{
  "positions": "rope",
  "init_std_qkv": 0.0338,
  "doc_mask": true,
  "steps": 5163
}
Each number is 200 + 30 x the weight over its row's rms, rounded and kept within 0 to 999. Layers, rows and columns count from 0. The size before them is the row's rms in percent of the matrix's.

# gate: layer 6 MLP gate, 512x192, rms 0.188, rows 472-495, columns 0-95
# up: layer 6 MLP up, 512x192, rms 0.189, rows 472-495, columns 0-95
# down: layer 6 MLP down (transposed), 512x192, rms 0.173, rows 472-495, columns 0-95
gate472,105,180,170,196,178,176,200,186,214,167,187,267,160,183,198,168,220,221,152,160,176,212,199,197,199,240,189,186,160,236,178,205,222,178,184,210,132,248,232,214,254,187,218,166,169,157,213,188,211,207,145,212,240,154,259,214,240,140,126,257,204,205,229,208,241,214,185,205,229,213,192,229,204,189,195,209,212,236,205,160,208,195,181,250,205,186,214,156,173,168,238,242,164,142,171,233,225
up472,103,177,225,232,215,155,166,179,248,210,213,221,182,163,237,255,267,188,151,182,186,222,162,210,156,171,190,181,180,241,204,202,196,199,236,172,174,214,178,212,252,155,195,167,178,211,224,217,221,212,205,202,179,248,248,167,226,220,197,220,141,176,209,253,217,199,189,211,174,235,165,139,165,119,199,141,203,201,203,225,191,221,211,215,215,260,192,160,258,192,177,222,197,228,199,170,218
down472,095,215,227,242,196,229,222,197,173,242,171,236,239,160,249,212,190,206,210,247,190,181,208,145,248,213,202,157,200,139,238,169,222,178,180,205,228,200,149,183,181,232,161,144,192,176,230,190,213,227,232,211,186,265,169,163,203,209,205,191,254,246,165,191,160,207,187,221,145,153,187,218,200,174,217,256,184,201,157,215,190,198,219,219,173,284,154,185,240,151,141,157,239,215,226,189,186
gate473,099,191,207,225,256,262,187,224,227,142,196,222,187,159,209,185,217,164,174,246,177,189,138,217,231,153,199,187,194,222,161,201,186,168,220,277,200,211,211,196,215,156,202,184,195,203,204,184,238,190,170,208,247,202,190,146,185,149,159,207,261,243,205,179,219,197,199,190,205,187,191,204,243,141,197,235,206,198,190,209,169,185,183,170,172,249,187,148,171,210,239,242,212,261,172,163,231
up473,088,247,226,183,190,192,205,168,199,223,193,194,184,169,207,189,225,185,264,165,226,204,156,200,209,209,238,176,117,179,177,194,147,208,169,164,202,263,220,212,201,193,171,234,188,170,167,217,189,225,239,198,181,188,204,231,140,212,228,212,229,204,193,208,221,190,171,200,223,220,165,185,210,220,181,220,229,206,220,188,186,234,195,150,212,238,157,150,272,262,182,169,249,220,285,161,127
down473,089,196,193,242,232,206,196,196,203,190,219,181,190,240,152,245,267,183,198,270,184,223,199,204,162,232,251,217,243,188,203,172,142,223,163,179,219,228,194,228,177,226,169,198,202,225,184,179,171,220,153,180,188,197,210,198,195,276,199,216,184,243,167,174,147,170,244,205,205,205,208,207,205,222,199,255,204,243,164,242,219,193,168,172,176,284,201,210,215,198,150,232,177,230,157,152,205
gate474,105,166,169,220,216,200,199,213,179,153,198,246,171,188,203,238,173,233,184,196,216,241,164,134,205,255,148,221,210,258,179,196,197,182,187,166,167,184,255,157,218,229,230,238,235,203,234,201,216,249,149,212,211,230,225,228,238,177,204,205,166,233,206,201,232,203,218,258,256,152,176,208,191,254,220,213,187,181,224,196,187,197,177,206,144,185,250,211,130,249,242,198,208,159,181,217,167
up474,095,209,220,185,201,182,220,160,191,175,242,182,224,249,289,178,220,179,183,169,226,192,205,245,224,172,214,151,133,202,244,186,236,174,200,254,171,212,152,210,181,159,196,186,185,187,177,256,179,222,195,167,224,182,217,137,231,219,238,166,197,224,241,205,241,159,208,180,194,207,253,237,198,158,170,171,236,195,239,186,224,244,233,178,217,184,204,204,235,168,180,197,153,195,270,175,260
down474,100,174,246,192,187,172,164,170,192,168,221,203,208,195,237,180,226,191,225,223,188,143,160,203,204,189,234,254,268,247,192,188,257,213,197,196,211,248,242,186,223,225,244,201,132,213,220,189,196,179,220,222,158,152,235,169,182,214,216,208,228,200,252,178,218,226,230,220,168,214,147,224,228,239,158,249,264,207,229,214,168,208,227,213,193,212,190,156,192,243,196,233,228,199,192,214,186
gate475,104,149,214,157,214,193,212,165,160,254,159,210,177,169,219,157,188,161,222,217,254,205,240,179,189,238,164,213,219,217,163,190,189,236,221,226,170,195,234,198,222,198,203,255,207,218,212,171,214,165,203,165,154,263,255,175,170,238,195,208,231,166,152,182,206,190,141,196,218,229,196,154,174,204,192,189,206,152,160,209,215,219,183,251,131,170,163,220,219,271,221,191,195,171,165,248,184
up475,102,189,216,296,208,140,184,139,221,208,253,241,224,163,221,229,180,206,221,201,165,195,209,214,197,232,211,205,256,192,198,171,225,170,228,216,220,236,191,184,194,250,173,235,184,185,184,211,200,199,218,180,181,213,167,200,132,197,225,193,234,229,217,209,211,179,223,258,216,234,180,181,192,291,222,186,155,215,198,158,227,193,241,130,224,232,181,195,225,274,210,193,160,246,209,177,181
down475,097,215,181,218,141,186,225,186,219,234,224,216,178,192,235,179,186,184,222,195,201,254,219,190,210,180,183,161,202,219,207,161,221,186,254,128,191,223,225,210,197,221,157,195,189,211,199,198,173,214,290,231,160,228,180,169,214,167,206,166,188,149,181,220,223,249,175,192,212,234,221,176,211,241,194,183,275,223,216,187,250,179,238,145,215,205,183,218,228,202,174,206,252,228,155,143,218
gate476,095,166,198,178,161,157,162,176,204,170,214,202,227,174,164,209,215,202,227,165,212,241,182,181,159,228,290,212,156,241,219,207,230,194,176,144,169,234,191,189,222,177,149,231,225,194,213,198,206,152,174,174,233,149,202,220,218,193,219,191,210,219,167,226,181,224,275,208,192,199,205,201,205,143,217,190,218,236,224,244,213,200,166,155,189,208,194,184,190,188,191,209,224,167,218,247,124
up476,104,193,205,218,210,271,138,197,234,172,189,183,169,176,216,168,215,158,161,177,241,227,210,248,231,193,185,230,190,204,214,182,157,169,256,117,227,164,233,223,227,173,235,230,152,213,196,231,222,194,208,195,189,224,208,212,225,197,260,242,153,219,220,144,206,223,261,226,226,168,185,218,260,260,186,179,200,231,209,244,242,204,163,194,200,171,155,238,202,222,179,174,213,228,207,149,244
down476,098,209,157,206,231,208,226,254,227,197,225,240,183,234,137,173,159,193,207,199,213,163,152,195,185,178,228,234,173,239,222,207,218,194,214,242,221,216,255,213,244,208,208,225,164,219,219,212,176,129,226,220,230,183,206,158,176,159,194,204,180,202,228,195,228,114,212,121,223,241,178,224,200,278,252,229,169,238,205,184,181,204,202,211,221,218,247,175,201,213,183,196,179,251,210,209,215
gate477,104,167,219,190,185,200,247,201,225,218,231,188,227,254,222,244,179,189,227,146,172,192,231,199,149,218,189,235,151,178,195,190,249,199,222,279,175,197,206,209,201,164,236,176,242,205,237,217,186,232,234,219,216,197,170,221,212,225,165,237,201,118,165,190,212,122,203,190,207,210,223,189,175,219,132,200,138,163,204,174,161,170,236,201,129,180,182,238,246,144,209,180,217,167,230,183,222
up477,101,176,170,141,188,209,252,193,216,161,171,195,175,184,191,158,194,244,215,192,225,204,220,202,245,177,180,258,211,190,188,228,216,173,182,183,214,162,168,165,180,188,169,186,255,231,184,204,191,157,170,165,178,197,269,188,211,242,204,189,222,241,195,199,227,213,228,221,178,231,156,220,229,199,214,197,208,187,227,207,205,262,153,216,224,162,222,177,178,222,192,164,222,186,191,211,154
down477,106,183,173,178,246,179,194,139,238,221,158,201,146,202,197,174,233,198,177,278,226,169,189,215,155,262,167,256,202,233,179,183,178,237,212,188,158,213,147,150,167,253,173,188,217,152,164,173,206,189,205,214,194,213,239,216,178,233,160,212,214,190,263,167,176,201,196,222,182,171,194,184,203,259,236,225,196,230,220,227,203,182,168,169,197,214,191,134,182,184,258,212,193,187,166,207,153
gate478,101,207,159,202,168,217,196,214,215,188,229,200,194,260,272,219,234,268,224,187,138,199,197,192,183,301,222,235,269,202,178,192,191,218,192,241,213,241,191,205,158,150,177,195,264,182,215,233,193,160,200,219,158,187,232,188,150,233,196,204,217,161,255,226,213,202,146,133,202,222,233,184,185,215,225,167,185,214,197,227,191,150,211,186,195,216,189,199,154,158,184,214,237,168,186,182,252
up478,099,224,206,195,200,220,197,183,217,210,197,230,221,196,196,190,207,134,218,210,144,217,158,229,202,276,229,267,216,194,193,198,185,175,256,230,226,201,159,205,229,141,173,206,225,169,177,206,193,191,224,204,233,177,172,207,149,170,149,176,158,193,189,174,222,197,172,205,187,176,189,204,152,173,226,156,148,226,219,186,191,184,223,162,190,190,202,174,198,140,232,234,167,220,245,191,242
down478,096,158,211,263,176,237,198,192,214,228,158,230,176,170,195,229,193,181,217,186,218,215,177,212,186,207,176,164,212,151,183,191,249,253,182,205,212,171,140,121,196,232,177,167,199,162,228,204,219,215,216,212,230,174,222,157,151,163,194,217,192,212,222,210,237,159,234,216,131,225,157,151,165,179,226,207,175,219,197,185,190,153,229,195,202,223,171,274,255,219,217,180,161,196,184,183,205
gate479,100,189,233,188,169,213,167,202,226,214,122,208,233,196,229,178,197,229,216,242,169,238,191,215,192,201,228,216,260,203,179,173,216,173,202,206,225,185,193,202,208,227,215,191,217,214,159,156,215,198,227,260,165,204,163,244,187,222,222,186,189,161,153,220,198,237,208,179,206,162,200,220,167,185,253,144,200,205,203,169,178,219,224,188,180,182,204,234,227,260,212,179,205,207,199,188,156
up479,102,189,212,221,168,193,215,211,193,208,227,173,173,154,247,201,207,215,183,192,222,178,225,215,193,181,221,164,225,252,208,207,277,206,224,255,246,256,245,243,211,253,196,176,208,139,218,162,219,177,190,205,181,235,273,156,197,277,170,161,232,158,203,220,184,165,185,203,176,137,236,199,228,175,248,200,184,200,271,179,145,211,235,165,186,179,214,200,158,229,218,249,194,169,222,192,210
down479,095,158,208,203,198,159,212,234,199,152,188,253,211,237,184,203,229,198,177,148,217,198,265,224,135,153,244,201,201,187,210,164,167,244,266,181,168,192,218,177,209,185,215,202,184,196,227,230,223,153,180,195,183,220,220,196,155,177,132,213,193,176,211,197,262,190,172,145,206,186,170,210,263,199,177,207,216,222,200,162,231,228,185,207,201,149,203,203,160,157,230,265,163,210,208,220,137
gate480,100,195,210,179,188,215,217,190,208,197,167,221,229,215,211,194,215,223,195,233,162,232,161,166,233,187,224,227,222,187,221,223,187,258,140,211,189,143,209,215,182,179,220,186,234,210,212,251,185,201,235,212,185,246,182,181,196,188,205,186,117,232,171,196,237,241,178,209,226,164,185,208,173,243,191,205,197,240,152,203,186,225,184,237,267,198,247,172,257,191,209,147,194,185,256,188,143
up480,105,181,216,204,196,194,197,208,171,195,176,210,201,186,187,231,273,200,241,188,137,228,215,182,177,229,270,221,186,214,193,204,192,270,205,153,175,240,194,166,176,197,177,207,219,166,183,227,173,165,262,189,197,216,222,258,208,158,173,187,260,185,196,162,195,185,199,182,200,208,231,176,176,244,144,144,215,161,135,200,205,233,226,159,229,202,252,194,201,240,203,197,183,163,223,168,239
down480,104,175,238,216,214,149,211,203,226,185,158,180,170,146,189,203,118,204,217,217,174,159,194,279,156,220,208,165,172,165,151,204,154,269,204,191,191,190,231,178,196,184,163,210,223,219,174,151,218,197,174,165,200,221,200,177,247,200,180,165,201,226,212,148,248,208,185,213,174,212,238,178,165,220,183,178,175,186,288,147,172,204,274,176,215,199,215,169,206,157,185,167,132,178,160,226,209
gate481,091,167,229,255,184,179,191,212,207,214,221,221,191,139,190,225,181,204,216,197,183,181,189,211,181,163,225,163,147,198,159,172,186,196,257,222,221,168,249,215,228,200,147,171,178,187,189,200,226,174,164,180,196,204,221,236,201,141,179,210,203,236,210,167,187,150,231,154,184,173,237,152,168,232,210,203,182,165,211,203,258,181,180,194,181,205,169,183,214,243,228,251,204,183,160,160,158
up481,093,233,183,169,171,195,249,217,145,186,217,190,227,196,204,171,201,204,239,167,196,239,242,218,186,211,192,189,191,182,218,223,228,170,146,253,223,238,173,199,209,233,187,170,203,234,170,186,223,168,240,188,158,177,161,175,226,204,232,224,195,203,195,191,171,230,222,139,183,201,188,182,191,215,157,268,251,217,209,197,189,141,239,167,199,211,216,178,203,240,207,148,232,245,221,198,198
down481,101,205,159,203,186,134,229,194,235,154,216,210,228,203,209,176,175,188,202,195,193,202,171,208,211,170,185,214,208,224,203,140,182,192,214,177,156,215,172,128,182,252,191,202,222,222,176,214,150,170,226,138,207,236,178,204,239,128,188,204,194,153,153,233,215,205,176,193,200,237,185,201,213,191,199,176,187,180,175,209,216,170,212,245,242,242,256,220,150,220,190,155,251,172,146,158,216
gate482,108,183,139,173,225,201,211,201,250,168,168,182,183,187,251,191,180,169,225,228,198,177,209,222,206,169,188,216,211,213,231,225,203,190,205,185,225,275,148,210,202,237,169,249,250,183,259,218,221,228,188,207,194,218,229,229,225,192,164,202,235,189,212,207,235,192,176,231,170,219,250,204,168,172,166,169,216,176,125,207,234,169,153,257,170,214,207,181,179,156,155,175,285,270,218,216,230
up482,102,238,155,201,216,249,171,187,218,199,230,176,205,185,209,206,163,263,194,227,218,233,204,178,214,267,233,206,206,222,204,160,151,159,212,218,220,181,289,178,171,198,218,168,194,228,186,211,179,207,218,146,219,169,208,205,225,199,150,214,233,173,194,165,253,236,245,175,248,170,185,180,181,175,213,238,195,221,209,202,251,219,179,162,261,198,182,198,224,195,148,192,161,203,211,208,180
down482,103,190,240,184,177,183,220,180,224,132,222,214,210,185,154,262,178,190,218,235,156,206,268,193,163,213,188,200,232,172,228,202,184,175,269,215,222,156,166,183,235,144,229,166,242,149,196,239,161,154,217,189,236,227,160,214,195,170,179,168,195,174,208,216,240,213,243,163,249,206,164,236,238,192,196,229,227,168,226,166,218,185,169,165,176,179,195,200,272,180,187,153,209,244,216,285,184
gate483,097,189,213,204,223,217,187,219,251,228,166,220,196,161,154,187,201,174,174,177,200,197,174,180,205,217,177,185,206,224,174,241,251,184,243,213,204,239,224,257,166,252,207,199,153,223,175,231,214,214,173,233,183,198,176,214,202,205,176,225,185,209,176,239,211,246,227,206,297,156,233,234,188,173,194,208,190,121,213,194,182,210,226,199,173,258,204,207,247,236,242,168,241,134,133,190,224
up483,099,204,182,267,204,178,213,173,176,206,176,194,180,178,203,214,189,229,167,175,176,155,206,178,201,164,191,229,271,213,208,213,278,227,221,252,235,207,196,192,220,211,158,162,203,205,238,193,237,219,209,173,178,158,224,216,197,164,163,161,120,223,203,235,202,245,203,226,168,172,198,172,137,203,185,222,146,197,176,184,238,177,178,176,221,249,190,163,200,185,239,243,196,155,176,213,234
down483,093,128,202,227,217,207,276,225,219,236,204,222,212,160,160,191,188,151,187,214,218,191,198,209,247,227,215,150,238,198,176,217,176,240,217,163,211,214,166,168,186,130,197,220,231,171,238,185,183,193,221,176,200,212,215,166,212,201,211,177,211,163,213,200,181,167,198,185,180,196,172,168,207,209,232,189,238,220,251,241,177,188,183,200,219,218,162,169,234,177,203,225,192,222,170,182,196
gate484,097,198,192,170,183,171,210,162,197,170,200,169,215,234,204,180,172,200,203,169,220,219,186,140,177,161,188,186,163,252,203,173,194,230,181,256,183,205,229,255,258,258,156,171,204,156,250,188,154,233,226,178,224,233,185,211,186,212,179,185,194,187,197,175,178,162,190,185,171,161,220,176,244,185,180,196,187,213,166,237,200,177,166,245,224,203,215,175,238,140,246,175,237,192,185,240,212
up484,100,185,189,240,193,218,186,185,215,202,163,169,160,207,201,236,213,214,166,158,219,246,129,181,185,185,208,238,143,229,222,184,220,159,190,192,176,188,284,188,239,243,166,185,146,157,224,169,233,184,176,248,207,188,156,183,189,203,210,234,181,252,195,187,173,210,206,123,173,173,207,179,175,197,203,201,276,229,217,160,194,186,158,234,234,203,170,237,242,222,184,162,200,238,177,192,232
down484,090,185,173,157,191,166,219,222,203,258,249,242,181,128,192,194,181,184,207,180,202,156,232,215,201,241,187,159,199,182,221,185,233,166,238,173,179,152,195,181,213,208,210,201,129,213,230,202,240,189,238,197,135,177,188,163,161,193,158,187,188,142,231,227,199,173,172,199,212,159,195,180,134,196,155,258,156,156,180,178,236,206,245,200,194,197,229,174,253,182,210,187,250,232,250,190,244
gate485,111,231,206,170,206,207,234,220,264,202,245,200,170,189,193,143,247,188,271,204,150,188,185,228,210,190,167,194,200,188,245,185,202,187,180,200,190,160,211,205,148,229,196,245,256,216,234,207,190,250,178,186,173,181,257,204,266,159,192,264,178,153,188,186,161,163,223,246,182,197,173,170,218,182,179,185,229,239,186,200,177,194,206,205,182,185,216,172,227,242,229,213,229,217,172,250,212
up485,099,176,180,201,216,220,195,176,192,253,222,176,194,205,191,159,208,240,207,219,147,204,191,147,215,238,214,177,150,183,173,218,170,196,229,198,203,126,189,272,237,154,272,200,229,191,197,181,199,214,219,190,205,250,214,210,203,231,183,200,195,171,255,215,137,226,161,217,239,205,186,124,205,134,240,196,196,192,247,175,190,177,224,165,182,188,194,246,210,165,250,164,228,277,207,220,186
down485,099,195,218,188,215,134,217,221,211,285,239,204,209,174,223,205,131,242,234,164,231,223,194,171,200,191,233,151,253,186,219,205,216,192,182,170,162,199,222,216,198,192,166,213,198,216,186,181,171,163,253,168,218,196,186,149,226,186,188,163,171,194,156,228,200,259,185,261,231,137,219,197,149,187,196,228,170,256,235,170,219,201,231,236,243,195,211,218,180,166,228,148,214,189,219,223,182
gate486,102,190,187,174,154,199,216,200,180,187,173,194,199,235,143,158,210,178,234,207,239,170,261,254,226,226,153,138,195,244,235,140,220,156,188,172,168,167,134,186,195,260,216,221,213,186,222,194,186,161,163,174,172,179,214,210,195,224,198,188,214,196,188,190,210,161,209,173,215,183,154,225,186,204,231,232,183,202,210,239,227,225,243,190,193,242,228,227,186,177,174,186,185,174,201,225,196
up486,102,230,224,183,230,221,189,197,193,164,211,178,120,209,212,181,176,241,151,170,204,199,176,208,238,115,201,216,214,193,193,205,182,213,184,241,230,238,244,217,190,239,188,129,212,177,196,167,217,201,214,222,204,185,209,162,224,171,180,161,213,185,227,233,169,154,194,183,194,185,180,197,266,168,194,239,153,171,194,182,229,216,201,197,180,213,211,193,206,170,192,174,220,174,153,238,197
down486,103,205,180,172,207,173,182,175,177,154,157,218,211,210,206,195,170,202,169,208,145,216,181,212,212,220,168,230,196,230,172,142,195,196,237,221,180,161,202,251,200,184,233,186,190,241,197,249,228,219,253,225,180,170,227,206,228,225,265,173,191,204,146,170,184,168,198,190,136,251,176,159,208,199,199,210,188,175,167,175,211,173,223,180,227,235,192,193,245,171,212,225,193,218,195,168,171
gate487,108,163,218,234,165,205,181,191,203,223,229,195,164,162,207,191,196,207,148,186,192,170,221,188,199,225,189,170,218,288,137,236,211,239,211,206,186,155,210,252,204,252,242,222,205,192,243,207,180,213,210,90,179,198,235,191,176,172,225,158,217,237,193,197,218,191,204,202,192,224,199,169,271,193,148,224,113,225,152,119,177,226,223,178,206,173,150,199,179,208,199,181,202,185,169,158,166
up487,105,205,237,239,177,236,209,173,164,222,129,209,114,263,210,216,175,219,216,204,200,204,216,208,194,198,247,192,222,165,156,151,214,243,223,230,188,185,267,164,166,187,203,215,209,202,224,157,250,165,258,258,194,237,206,182,210,258,189,223,205,229,199,194,214,246,247,219,208,228,174,199,236,216,179,196,160,206,149,238,194,184,262,207,222,248,215,215,189,194,183,296,225,191,183,211,196
down487,091,179,252,200,202,200,226,167,235,218,209,213,194,224,213,234,204,145,221,213,190,135,156,226,158,195,231,231,217,170,186,167,210,187,203,230,154,246,217,196,196,218,188,232,194,188,176,218,191,179,187,184,206,207,228,239,232,198,200,216,239,190,156,192,187,202,192,247,179,174,204,225,218,154,159,179,218,200,259,216,205,238,218,198,181,230,175,171,184,121,159,212,247,137,215,169,171
gate488,096,218,201,138,213,123,208,169,198,226,241,171,151,186,191,240,224,197,226,229,176,170,146,172,266,189,201,159,163,193,234,211,150,228,231,208,157,194,201,179,136,211,196,222,159,204,204,209,201,227,166,184,237,242,195,164,209,232,193,236,136,240,168,189,217,206,187,218,178,251,232,214,190,195,241,190,207,197,279,183,279,228,216,242,177,181,218,237,179,206,227,198,240,231,191,176,193
up488,087,194,146,229,217,237,222,245,230,150,183,210,241,214,251,217,205,226,169,168,137,210,206,158,212,206,178,195,179,161,158,190,172,185,193,174,285,204,253,206,226,160,243,248,209,185,161,175,158,215,186,225,216,221,177,215,222,194,225,214,194,211,222,183,228,149,182,145,224,175,218,247,204,162,207,168,199,204,204,184,217,172,227,187,230,225,252,199,231,178,232,189,248,152,216,216,252
down488,086,207,168,150,169,203,192,239,161,159,145,213,218,230,228,213,212,230,206,215,259,165,215,173,218,211,203,184,203,166,197,206,217,171,146,263,195,197,169,186,198,202,229,215,160,171,203,196,213,198,171,238,169,190,213,214,148,132,201,162,264,205,201,188,227,224,214,197,148,139,178,171,195,142,178,234,130,223,230,236,168,162,193,206,196,206,220,167,210,183,186,239,178,245,224,234,226
gate489,092,253,258,250,193,178,195,214,163,154,178,196,221,214,179,191,272,197,235,208,185,249,190,146,144,193,233,166,208,205,209,194,222,188,170,134,207,185,237,164,231,267,250,225,189,180,236,208,179,194,159,254,183,237,275,194,231,190,180,199,186,205,240,217,194,218,207,225,173,209,231,242,217,180,182,212,189,174,153,220,197,215,135,237,169,223,178,184,179,200,151,219,208,177,166,190,215
up489,090,178,158,224,196,259,168,171,249,221,147,191,206,195,158,197,216,180,159,234,237,211,232,166,232,209,154,136,202,213,222,184,222,199,172,218,200,187,176,261,173,134,134,206,164,250,170,224,196,253,189,231,193,169,225,245,165,193,206,249,217,142,197,175,190,205,228,199,229,257,202,216,196,188,195,197,218,178,233,168,230,172,206,156,178,173,156,153,182,223,203,216,179,240,149,195,223
down489,094,196,259,140,184,192,200,215,235,204,166,233,183,241,238,185,213,193,163,203,185,257,168,220,213,187,188,194,170,251,153,171,160,210,133,246,214,202,235,203,132,181,196,226,194,165,224,226,216,179,173,196,190,219,186,156,201,214,194,168,193,247,183,217,239,164,206,219,215,238,211,258,225,168,199,146,191,153,177,155,166,209,224,179,216,202,158,176,208,228,192,197,172,202,150,215,204
gate490,102,163,173,223,211,221,174,207,221,214,210,194,178,208,181,191,210,210,184,181,199,141,235,184,180,249,183,185,180,182,121,187,175,192,230,133,172,210,249,115,204,176,231,209,241,258,217,214,182,202,166,173,205,234,176,175,231,232,220,243,183,239,228,202,199,186,182,179,185,185,181,189,176,214,203,194,244,218,140,167,240,186,169,242,200,181,171,227,221,208,202,131,184,205,202,222,246
up490,111,188,151,224,231,172,186,157,218,241,252,200,218,182,224,235,199,236,149,188,217,181,200,195,231,230,218,232,137,201,164,149,187,147,215,145,195,201,192,219,214,183,219,201,157,216,260,170,218,231,199,200,157,327,164,178,236,189,191,229,247,249,194,143,206,234,157,194,240,200,156,211,232,209,181,162,178,223,204,179,155,196,244,133,220,167,214,236,187,220,188,188,146,222,220,207,181
down490,111,228,182,176,173,231,188,167,196,212,142,211,156,249,162,262,262,177,182,204,240,219,190,192,194,157,123,168,236,179,203,205,212,163,151,203,227,203,209,113,181,204,231,216,215,209,255,186,178,169,163,178,205,186,184,175,191,208,205,214,146,207,212,213,156,250,200,223,243,216,106,162,170,189,208,215,192,226,233,198,201,236,181,189,209,168,245,175,190,133,208,236,221,252,212,159,165
gate491,102,237,228,201,164,213,202,202,212,248,178,216,173,219,216,106,215,196,135,232,195,250,170,198,223,195,199,225,166,236,196,178,229,191,252,208,201,176,183,182,212,151,171,177,154,209,244,179,192,167,206,213,239,179,201,219,219,216,176,201,191,225,223,219,222,164,234,191,200,171,187,227,209,177,154,210,189,159,190,140,191,215,162,200,184,207,182,197,170,229,203,200,172,218,182,165,209
up491,100,172,206,238,239,207,209,158,197,203,188,193,170,143,216,156,172,173,171,207,173,213,182,198,184,182,262,222,152,199,164,225,241,232,178,167,185,155,209,202,243,217,159,158,224,112,212,186,198,222,131,183,203,170,260,161,197,218,134,218,215,193,185,137,231,231,249,175,166,212,179,210,186,194,183,208,143,199,242,231,204,299,192,180,221,232,238,178,199,226,147,147,182,196,169,219,219
down491,110,182,225,268,171,226,187,218,174,270,211,183,170,234,145,163,158,231,173,177,182,186,158,202,200,171,215,161,221,232,184,191,195,223,187,196,174,211,175,172,191,235,160,187,204,223,188,194,149,199,177,223,199,183,203,245,171,211,202,275,186,205,158,177,216,268,229,211,164,199,172,192,187,229,241,200,173,223,241,147,209,282,211,196,224,225,166,209,157,242,188,202,194,212,152,187,184
gate492,101,205,147,175,226,227,169,184,215,179,228,225,152,207,213,191,161,228,161,214,214,234,203,242,244,206,112,222,224,207,157,161,251,168,210,271,193,187,178,207,229,233,189,186,181,237,231,214,197,225,183,211,201,143,210,190,189,228,184,219,186,189,203,215,168,173,167,149,222,188,195,266,240,192,211,162,184,226,227,205,134,180,159,231,235,190,221,182,183,149,204,173,231,215,216,209,200
up492,112,220,224,179,194,216,201,235,170,198,165,140,228,183,165,187,196,165,226,214,200,162,252,235,174,227,194,168,195,236,242,193,137,218,164,167,199,238,197,191,238,166,222,214,198,144,206,249,202,212,162,243,216,258,210,171,178,160,172,153,191,230,189,193,227,176,225,202,221,217,250,196,195,240,227,212,249,185,174,162,231,144,308,184,208,207,166,207,195,196,155,259,202,232,230,170,216
down492,107,191,221,205,215,223,169,206,243,162,241,209,227,136,209,227,163,169,190,196,167,226,174,181,169,230,158,130,225,227,231,210,213,164,267,182,212,183,211,185,190,192,158,183,192,155,193,201,215,259,209,217,214,213,181,190,240,139,185,147,207,209,196,152,257,204,239,182,212,181,241,172,233,194,175,232,176,209,171,145,209,216,146,207,206,228,218,161,220,219,202,236,207,226,214,198,228
gate493,102,154,205,227,186,181,172,172,205,216,214,224,267,189,198,213,229,179,199,180,218,228,152,270,227,163,205,167,149,184,196,150,241,191,247,169,198,268,188,206,218,209,219,225,200,191,256,194,225,238,208,184,167,175,218,174,184,147,234,252,196,174,156,178,163,212,251,139,209,203,214,234,205,277,196,184,193,249,256,197,215,170,188,188,219,143,220,226,171,184,183,153,218,214,220,192,174
up493,098,186,178,223,180,177,163,154,139,238,222,222,189,205,218,196,186,242,210,185,193,228,216,202,218,197,150,214,181,195,212,175,190,146,223,202,226,197,172,188,228,174,204,177,187,182,205,191,189,236,211,205,192,235,221,200,205,188,217,276,180,247,174,196,162,178,247,202,229,213,177,206,199,199,223,182,212,227,203,213,168,240,224,241,165,155,233,231,280,227,149,208,236,154,217,177,209
down493,099,160,148,203,198,204,165,231,205,199,183,223,177,200,190,173,135,191,163,216,194,214,191,199,200,233,182,213,157,153,178,208,179,162,185,240,186,210,180,213,158,209,187,212,200,180,219,182,237,209,216,169,246,214,180,209,174,191,161,189,177,228,231,142,110,218,228,216,265,158,206,219,193,219,212,186,188,213,245,231,168,206,215,215,203,196,189,171,248,179,226,129,175,206,133,167,249
gate494,104,173,157,191,235,159,141,202,264,210,164,179,232,218,212,163,197,119,196,219,230,176,150,162,194,172,240,211,222,210,200,227,263,196,201,201,134,184,215,194,209,195,228,223,137,248,239,165,207,181,189,182,225,214,264,189,200,225,218,161,203,148,210,184,223,209,191,181,209,191,245,178,219,187,232,222,195,164,166,211,191,210,260,150,240,175,144,162,175,211,249,189,179,207,197,207,182
up494,100,151,241,169,182,250,228,222,195,185,185,211,114,168,223,208,214,241,230,137,213,231,210,183,188,185,226,238,193,201,192,219,186,204,164,174,244,202,214,162,229,198,161,177,168,229,208,163,233,220,218,156,152,163,219,190,195,118,140,153,201,286,211,198,248,183,255,182,210,179,226,178,176,211,204,195,199,211,263,198,148,188,202,205,164,177,193,259,180,191,155,186,219,212,210,192,215
down494,099,130,206,185,180,219,169,214,158,238,218,169,221,230,189,267,286,175,193,187,276,164,227,188,233,170,232,215,189,232,188,173,152,196,196,214,251,204,216,214,204,214,175,210,156,185,169,193,217,179,253,226,187,178,156,210,197,181,164,176,155,170,241,155,203,209,199,237,191,199,212,236,238,208,195,235,185,226,220,209,175,244,179,156,220,193,208,169,191,201,218,191,152,215,214,195,191
gate495,106,164,182,173,122,138,248,199,199,185,164,224,199,192,156,214,201,217,183,213,238,179,205,202,215,198,172,244,194,190,246,223,197,246,212,194,191,210,186,230,195,197,186,187,205,243,240,187,197,246,193,201,204,229,208,191,221,177,189,195,218,174,217,147,272,161,212,243,173,181,202,185,184,178,209,189,199,184,171,185,226,199,184,188,241,237,167,196,206,195,184,199,209,206,175,175,154
up495,103,220,194,202,197,141,206,174,179,240,229,152,150,201,160,263,234,178,160,292,173,159,197,229,234,246,235,235,183,220,180,148,212,229,205,229,130,201,177,211,184,205,193,179,198,238,227,188,209,262,182,180,184,221,183,160,249,191,203,196,207,200,239,173,199,151,213,200,199,218,217,196,212,245,156,171,220,221,228,221,176,199,225,196,207,190,208,184,156,253,215,209,152,173,178,199,146
down495,107,189,176,227,199,210,174,196,176,178,186,197,193,191,248,209,178,195,157,222,122,143,166,262,220,211,176,205,211,180,188,240,153,198,226,189,201,207,234,150,172,206,215,168,171,196,171,212,230,174,145,220,269,177,179,146,209,226,218,181,195,209,200,207,225,206,196,210,145,183,251,162,198,209,229,193,175,210,188,195,172,186,211,167,207,179,154,139,193,243,152,179,144,201,199,254,211